Weights of a small transformer language model.
Architecture: LayerNorm before each block, learned positions, biases, untied embeddings.
Each number is 128 + 32 x the weight over its row's rms, rounded and kept within 0 to 255. Layers, rows and columns count from 0. Numbers have three digits each. The size before them is the row's rms in percent of the matrix's.

# layer 3 MLP up, 1024x256, rms 0.179, rows 737-836, columns 64-127
093:134103096117155133097122141127125159164088095112072083157105135054134105139117078103165105118135038155119112165131143091138134192153092114145149099109078115139087153179101189141127103149185105
107:139194105109142177129109128189080168117107152130117108045137104094147109160088102141098131093116043096111140120122113061116093159125153095136098138127078163140151172129106119113125105061199150
112:158135095089147191124141090098142082078130155123103126097139127176163095099121083106086141152117082100153113138129152160073125136094172159138111169164116102143131117169064158191127121132194181
100:108132072157098142171137084148145143124119088112120108152089134135163124127109093134117105184087202147154092112150119093176046118114084128112126127154143096114145107130093158052121139156122160
101:164193150165081168123168102131066142162136178130105204137110061144167129151119127160162121119084116124153093185111128094146115104162101130152117133143175102101072126131140151127149177124119083
121:101136177096121155122089150138168143115160130176151135108099059096094105140156106134113115108149153056120077122127118192134029154119103127165096101114143085065162154191196125109158104086159107
114:158076167162154155115095162110140171121140062139073183130148142124113186150142142121100132114153076072173124111101141142122111126130152202151105120141099160134128125157117142115126107121170147
092:101115151101128155126107121099132156092092103162123192096135110060130146118100053063158103106124151090112145148145169169066118051101074094122163135069128119164075133126157150096146145074149131
089:114121120107181090098244090149100170082140139108173150136160106109153100136126097131124200115173136114193163143108128133188161107128122196126101116125139130143140178192156111151152162166138129
102:128163159066148123164129201143158160124102123141042095122108101144143155103096120114158116105165151144187150097162204161116129148170161131151131115115118158183140106132089171129119072091117093
110:122136138211177112100132110149123119143088131100161116182190085119138136152121153182098122110139147101146172137130111131129113112119112150121120132160148120107145091135168124110084049090089126
098:144112128133105131124114133158089103129086101119091102205101159137113169183140107125137061129112169140146103137133115107174203129133138151155092093140065160125086164183086157132110134115120135
105:142156151093117114123132028110164093090166133127126098154136128146134084133158142078045169101168140139135135130112137209118171076076129096104160086130176157133113092093124144184150130131108080
099:143082126115081130170184138059113134105104095147094164091078116122156134083143141091096102079130149170158139146126106150184134111106109131151129117084194129167091166145167137117154129109086130
079:116108106076160126163104133170105077128089096107170165110135119136110082142139096133115232133133118129130134108058198128132147180102150107121166140083171113147061131137089141125102155173109082
094:131132116112125188130147104162085119119179048112129105145080133151105095113134120117167158122093111129167144110196151146137141113105115131121112124162061171155113175125183159105159112146104188
100:128125126168074082146144149074133113115170122113145100139130158101194140134110169103122138158150126131105145137173114159094064232150090151113131119137159164106163185126125128191145120118144160
105:140132171146204197146167134108130084105191086127107174126089155154138097129153111138179190111095056122134130094140100154153075175171144188047181072154135125123159146086115088145111109160179134
094:119145150119164136118131113139130145071138149123071073118158154140131131198146084131121130165072201142117123105119150121069164138113050183137135132078107120143173161142157128076180119133090150
109:086103070110114136080093098132138124128114112051129167221144092072121103103090137144137126156122142124107086151157145126068171148115130138158108150130195178138138118107131112130135206145128176
093:085158135172126170133183180146066112165119104148090158181110132064119103151147123125135106149172150123112112065141126116141184134077107153076095204081167115146132084140111140133111186087129125
096:140180113107139108148181142141106099102150088144114140150124046140116139162161164138121137110122153167089139146126181164131143120133118080100135150171120139193153182099142104144107157066085090
092:146122171118101148101168093113125113045132156112080137113119156116134124138156118106088075128135117108073101042183082183115110139137101095140152114127142145149131119121120118111104088140126141
110:131145208127164107114165163119075135125182000094094159171171125169102082105174067138119076087143127117115107125143157095158159171080127140068130114135154186135105132105098143148140090109144211
107:133123183118109106108148160051100100167044118132138133167076097200129142128096178136185103138147135112132095097096143134160120131110092170145118146146152135132116125188089162133140096098107125
096:091138119096208137166098080084144116119132079064138119106097136150147189180089135170165115139126211141132082122168113109099098099180127109142072056097123101080120152117066136113128171123102136
094:124171081129189142143094084134152135115167085130118156115129100049156083075079085115065113142184166107155085066128113133181120137099097089159137136149170121094108080139174109120156092101166086
096:120177111115098124153114146154152072080118167140124135138141096128107088109121103113133101160068152085164150091136150106157127113179127124081141123081144153206096126127122101086122127134164075
105:100131101147136087128142167122140147177162100126164129129060112105116105140144139060092142101196109150107113066174127165106141108076148168118177128175116115139116116127148120109150110153158099
100:182090184111114132153140120085079098117130110098096138110159103166165081183123149155105149146128141059100171132118184111129152135191128144082175150142114161103059109143151144132126135116113150
097:083074070112118093124084164110114128165141206151138151159098092182179122123135158132073102167111088138108103047106187148138130125111092179116082092076184102086100088187171164097151100115171118
094:158122098099100042153102154087107099129129053136166116147111126093113076147111055137068143116141157154150145150164213133138146136134152138125178093080136177181143148106125141127164136159137077
093:168166137150134118091130109086156142114114119153104115091079110152128117149137050126117125146139115118171119154095135112086158129142110214152046132149135132215122162164118179167183107122138138
095:146118093118120116102150148099113083147089148100158123100127171074068155197157130134158116140086105137189126126149141156153108169144096099178108127127152122106073190155067155081093104179133091
109:150118210076105134063132129100156123101163098116178065076210158086200129087127137096138135119101164126085106133146108100078108139120148165134107110145173130086165148123099129131134098176154109
094:101095149140166062109134115112154125121089176081100101107149163184107128123142141094105089123092087158097107088140160112160106116058134150102125111082122144103154121130101105144148149164087059
107:125165078131163133085166133116123107105095057143171089136120160109117146116098076119130144159146135147096138079143121138137114100104147142107130131095173147135124081149148139167118142073113055
099:130152073111067130170091124096128119105118182129139218136114173113132136087140135089116094078132133088132122145135123162117151171054123101112138083077106122204120092075152127102130134202146101
095:095135138089173108124144153111207133072146192125131145137164149128186116136164110101125133109078128179114132159098145165087147158184119141136148079117044173160119117125172118109070189166132120
105:103138125167147115082094148082139110139135156090112181128143128166106091177172158089116082195133228191096129112165133131146133118109132091135139115113193161138173081121134136088180148194143140
100:146156103123147064131078170161127111158123053098099106167117138141133126107144158094137091082120171172148126135142083157157155147168072142109116107093110100111134143153153099142106097107086100
091:126077099115144127172082153153154129135153062125162130124111150107203143153184133095106168130030128136111151105098205149148112165136152173132084171134094130139136110136072113124082161143125115
096:154155194115123123139120133175123141149152045167146094176140112163159118124098129101091120156135097143119122105091128114049108144137119126146151107120191150143052131177099140150086065118119091
101:132178195200109145203133105159169081147100119146140121147131108133126089148138172130142136085106081138099180126158133085171103108092104122095124166170079066112138137160086106180177131176158148
096:153124075121171153113134110112107115144145148095125123151129115166146148187115123099146125100098129130160096150129177170141130161149179166139129126196140100193108154129145148118133150111128081
097:160095123148202153124165153121161081149076143140090111151139108098170109069119160122124100068192161171083067190131159108144191117105124095101161125105127088121126166133154110129150161083113116
105:168088133128149141130061168169139086182105144063125089091074199186128098087157122135144125166097143163072100149121155137143068153159175107097112094121099088130093070100138122165080104102171116
098:170152155103201135127151133137138141098110141149175098089160074146115096145108095106160126163096069148102117138187130125124115162140087097123166160158092172094097157159109093125154133120154169
108:181176156179195098164175149149135121107165108128181137143154140136141127086165135117148152182095101074107115124121098192149095133150131125134126134077127140073103134077149124158104130087078104
096:102165207142097141162129128132095139135139154100127096100135118091099103134087113057142128124112104128175105123081171116107133155203136073129068116117163161168163161147167123111121180117097050
094:085111135081140182125147168155145084114121124087163160115139078082107109158141110128103133083106073166175141176163135164187131216174165071120119002092128089119112132165120105111173140125160141
108:096174084174094119141149151107096117100130132153153158126129116084173139117139075170162139125144134092151142118181248156135139135106147130089129139091082146063119110140128184167054105095121095
095:134140106122133127076196138142145155135125107118140140145115125095109054106082147139179095146142125104133098150133136145140120074144166165120135116049084131114141081086155083128198054164093103
098:156166125163110106114087136102133132086125145083132123135108060112137133175099119150160105086172158090162148065176166173123105097129110131097075064105095131152115146171162141131143076109127146
093:111079156137107152123146099129159111124131106098160124092087080116117140123139136105125089092070147105165089133161142156139097163110172093173090137115121128118140165125146148161052151113084114
107:176081127173165136176111124172111158134083184138135093097144138185159122158143115186155121132091122109100130069085157113115136088149114056150175153150154091092115143123132148092084134180228082
100:140196193137119130132154141179215145147041105097118113154120094123182155166161139159174180121139149117146100145106107162086193132073075153144137168108147136122107118158113196134172099112105121
100:079126117116136099126180173108166106133118125142145083088090166156122150084121098140112141063133143091142110131144181124115151146099159148070111140144147095099112105124135107096091111115145123
099:092185135165086114148110130098117133165092107129103102094101134056099134188109120168110101138158109042140130149124111068076136173149084087149098143131114053152104133120098140127171143134117118
098:154103160104141167110090098139145097089122101123086095100157089115162137131163141179169111126117127130121128164163138124117161053152136093158097093148103124089129118183122145092023111126147107
101:133116192163135178115145093164049144124149133106065087130147127116139163084074129095123171121150129134102157105131155145120102108157134115156118102133095179125119141172149144090101178125147155
092:183098122135082126113178152188120114051152083121113163080139117123170102143119136164174158119100116101160180101110109157047069190162101133140127168118193081150104073114135101110134099073130149
101:154125093139148117176102081136115110184156141129081092154133149183143121152103069163064130106115133168142108123160121145068118129139124134113171156136104138149129132178115179102110198125130118
104:127159172148168144163097160075176160160142138146145081159122119108063235173119183092078123099103206145112074130134158119130114162104100135066095067130084135102141097215117113159135189134131088
106:124118106146144123054130142113160150119109086154097128111091171135096150114107131151126129218144066102119108094156122128164162115119127132139129175135123103087119135066163171109117143122106135
106:163119181105197137127115127113121106128130071148122075120167190091045132127094162129103113080141136100141125103117115130115075113148082100167121143184108136120160148139176108147184072120149116
093:170108140167081127150110092122152132090132164092131130164142155138137089140102133101100165146183105192148159126113069138136138100103104144138130116101133100073136112131071156093051106163098123
099:104154097158110095117111141170132097103110085135109113166207142130094134097144137108124102085127148128155179176117130142120094135129125177137110106168094145092107139112129121133156184086144115
103:104125044115101129115099143094082127141135160210115102144115114110087103097083133140131114097133095087124130094095199123171139129143080155108158111150180156179089110130162146125132133094151095
103:128168115138173114132152095130073154137126182134107129089116093128152108066148077148082072140146133096098095199127143124100137082117117146108115125075199083151167070144096102092140067103158107
104:162128095111136062169152128067129113127117144109107116088136104082120074128108090062115173136101074154148101114125186152185093139138166178148138123135138103122137119127106135085088068136082131
104:131174134063087132094097172229126170139075085118135157133119087158135111072055150173192136067165101161113117172171114115108110121069134147136135128144102115172133182122141111164149156135109114
085:176117160153175110168143155145164141101174079110080113078123143128141138135140092105148121157107153137128135137158077115105130143098122115112134147130137065116171087149122134121161131129122148
098:151142184198196163201138047133143128145123171171149133105088125177123124164117132147118145103084186121119111134137184122124143133131095111133137116088118188116151139117089133227141127203091176
089:116135089118071146146051113137101137108134130146164139149132122152140119099128163076124171144152086206139136129128120096141130105119114155132131104128176101089147117170134207182081146103144100
101:128125170108157166133124125125128146205096058125153145128141157122151141123146148138094138171101088109138123164146103144146124105146104064123144139145113149098132118078105066160095193123147121
107:154154132129137137171108161115104133141125068103072151129115079109193122140097127102118184116131109101132079218125098094117120160106100065126130149085040162150123144138136149089095171122085153
099:036186161090128172114063132072147071083119097182137147090105136133112141066115075123111160173098117142117121137146194114127136119109128090161100112195091140158088147186166173106152164138122122
105:132107152132100148098168170118113126119143082138047192121117114170056170197139124123108111142123118101178081095152114098132115124107139146163054131173112130108078118102094132153117126071130098
098:124133100135152135075138154127106117157143149106150128147230173090080064167132203173085109131116167145064140076134144142057103132109078089177133142159125122126123150136117075116142108127114120
104:070139111185129121143144143141138142127135091110159117150093177126145138118135101142107115136125101076105130161146100156070079157193172093103199132115086146159163098139067139129120088113173074
119:119060181176129116111105089126113071131101126058109128095123089142135165150060121110070114126127155101162111177128159147124102098069113120107165101157083153155106125155124122106154084160091157
092:123137083130103074138148135045146159133138158154093137142139147172166100233075157110060189100096101156113105155084137117150172137147105128137141126043158104102053191104099137168075131119085141
111:167142129144095076077110135111140148117102112143100136191092076088150097120139157146119127067091169170162108084076104116062117121086165139146140121049183146126094149138179126105156173096145097
132:112136132104043109080180107148118112102158140117117117121104056189123135132163129071112159141108110144098114108137110129154127113178155142145160177121141125171147129097169182168113137164152133
108:140121130109102115113129157185107134073114166143149185103131142057101116158124152151149177155084139115116091131070164054135138148171129079137106149171129116130174176166109107089141169116092079
106:167099100195124164099133092167115139171125167116161134134157107136124112153148136089122146102137141131160121175157128147060070112084168119119081119142165127130119141124114152122107067115132116
101:156198152133177106163123148146154103130088156090143111097156139114135039138172104167150124100113196135122089091108133157121119151092166091083155161132133152136151143095118121158171072125117207
099:141131101117164102143129159183142164139099145070144118094105173102186122125122122113196169135114131154156141122124176173129122103183090083143138133126146213155116115154104138123129095119102123
101:159114098111164106134136139143203063066104145156100128128147092094141150109120127214152157119130100096193135092092073092117163104106126105123136103110157097137140103076158108131149127146129123
089:109054117140180142147203108145121097138236148092093108135101129089111092137057103095118122122170153081118124133151078102124145133120108109174080095106096142122173148166144162188135144130157114
109:068123112148148123147144108124149130063139139131114092155152172077179119180090140068137135174147155125130121093115218160120101113148109122140125176211121096119115109088110108079132085103135154
100:145144119143150107122076138144107119105114094144142118190132099153185127140129155035111135147202086081089102217126099096111159154103160116115041127130220109111109135149135105187125122100086157
105:068104100101179119165145100133161072068042080145117092131158161119088104122098076144129178088092118104147100132101118134141119090155147131195074145151118102141129085147133091094198171147132139
102:130174067155103143169094116181144131164206119105078135096130144150055172128181122143167114098117107112130173142094111111058182111145155129149124120107150160117183089143073135138098179138155074
098:157075135164182146134146108118090172101140135114075066082081106142168135099101100126114124170115110112144151169147080141082132173190168117187129170148178100137130109128112101194164130134163100
094:155096144141159119164101126160125041114095187117105122128133186142168119134095070132145151134104112117129115111108107144171157171078143159129121054127148084092146082180144160119085148096149151
102:117178134158038150069115095159145138153118137078084170117149130151139122141157144138167145105101130112080053094148073154192176089151150148035086118100090189067151153129093145178185128150116109
114:172156144148193076064087188170092130135091127073062072127100116128130118161132201091118129102151183166082113110120165113160084098178075160147170180146135157138176136106091155144136119148146099
106:117084091162151081123143152111121133107150164133180144168097134130142117117117125126133106135141108142121082133112107140164142166154086093068073140095211129132134075136113120182122111106136152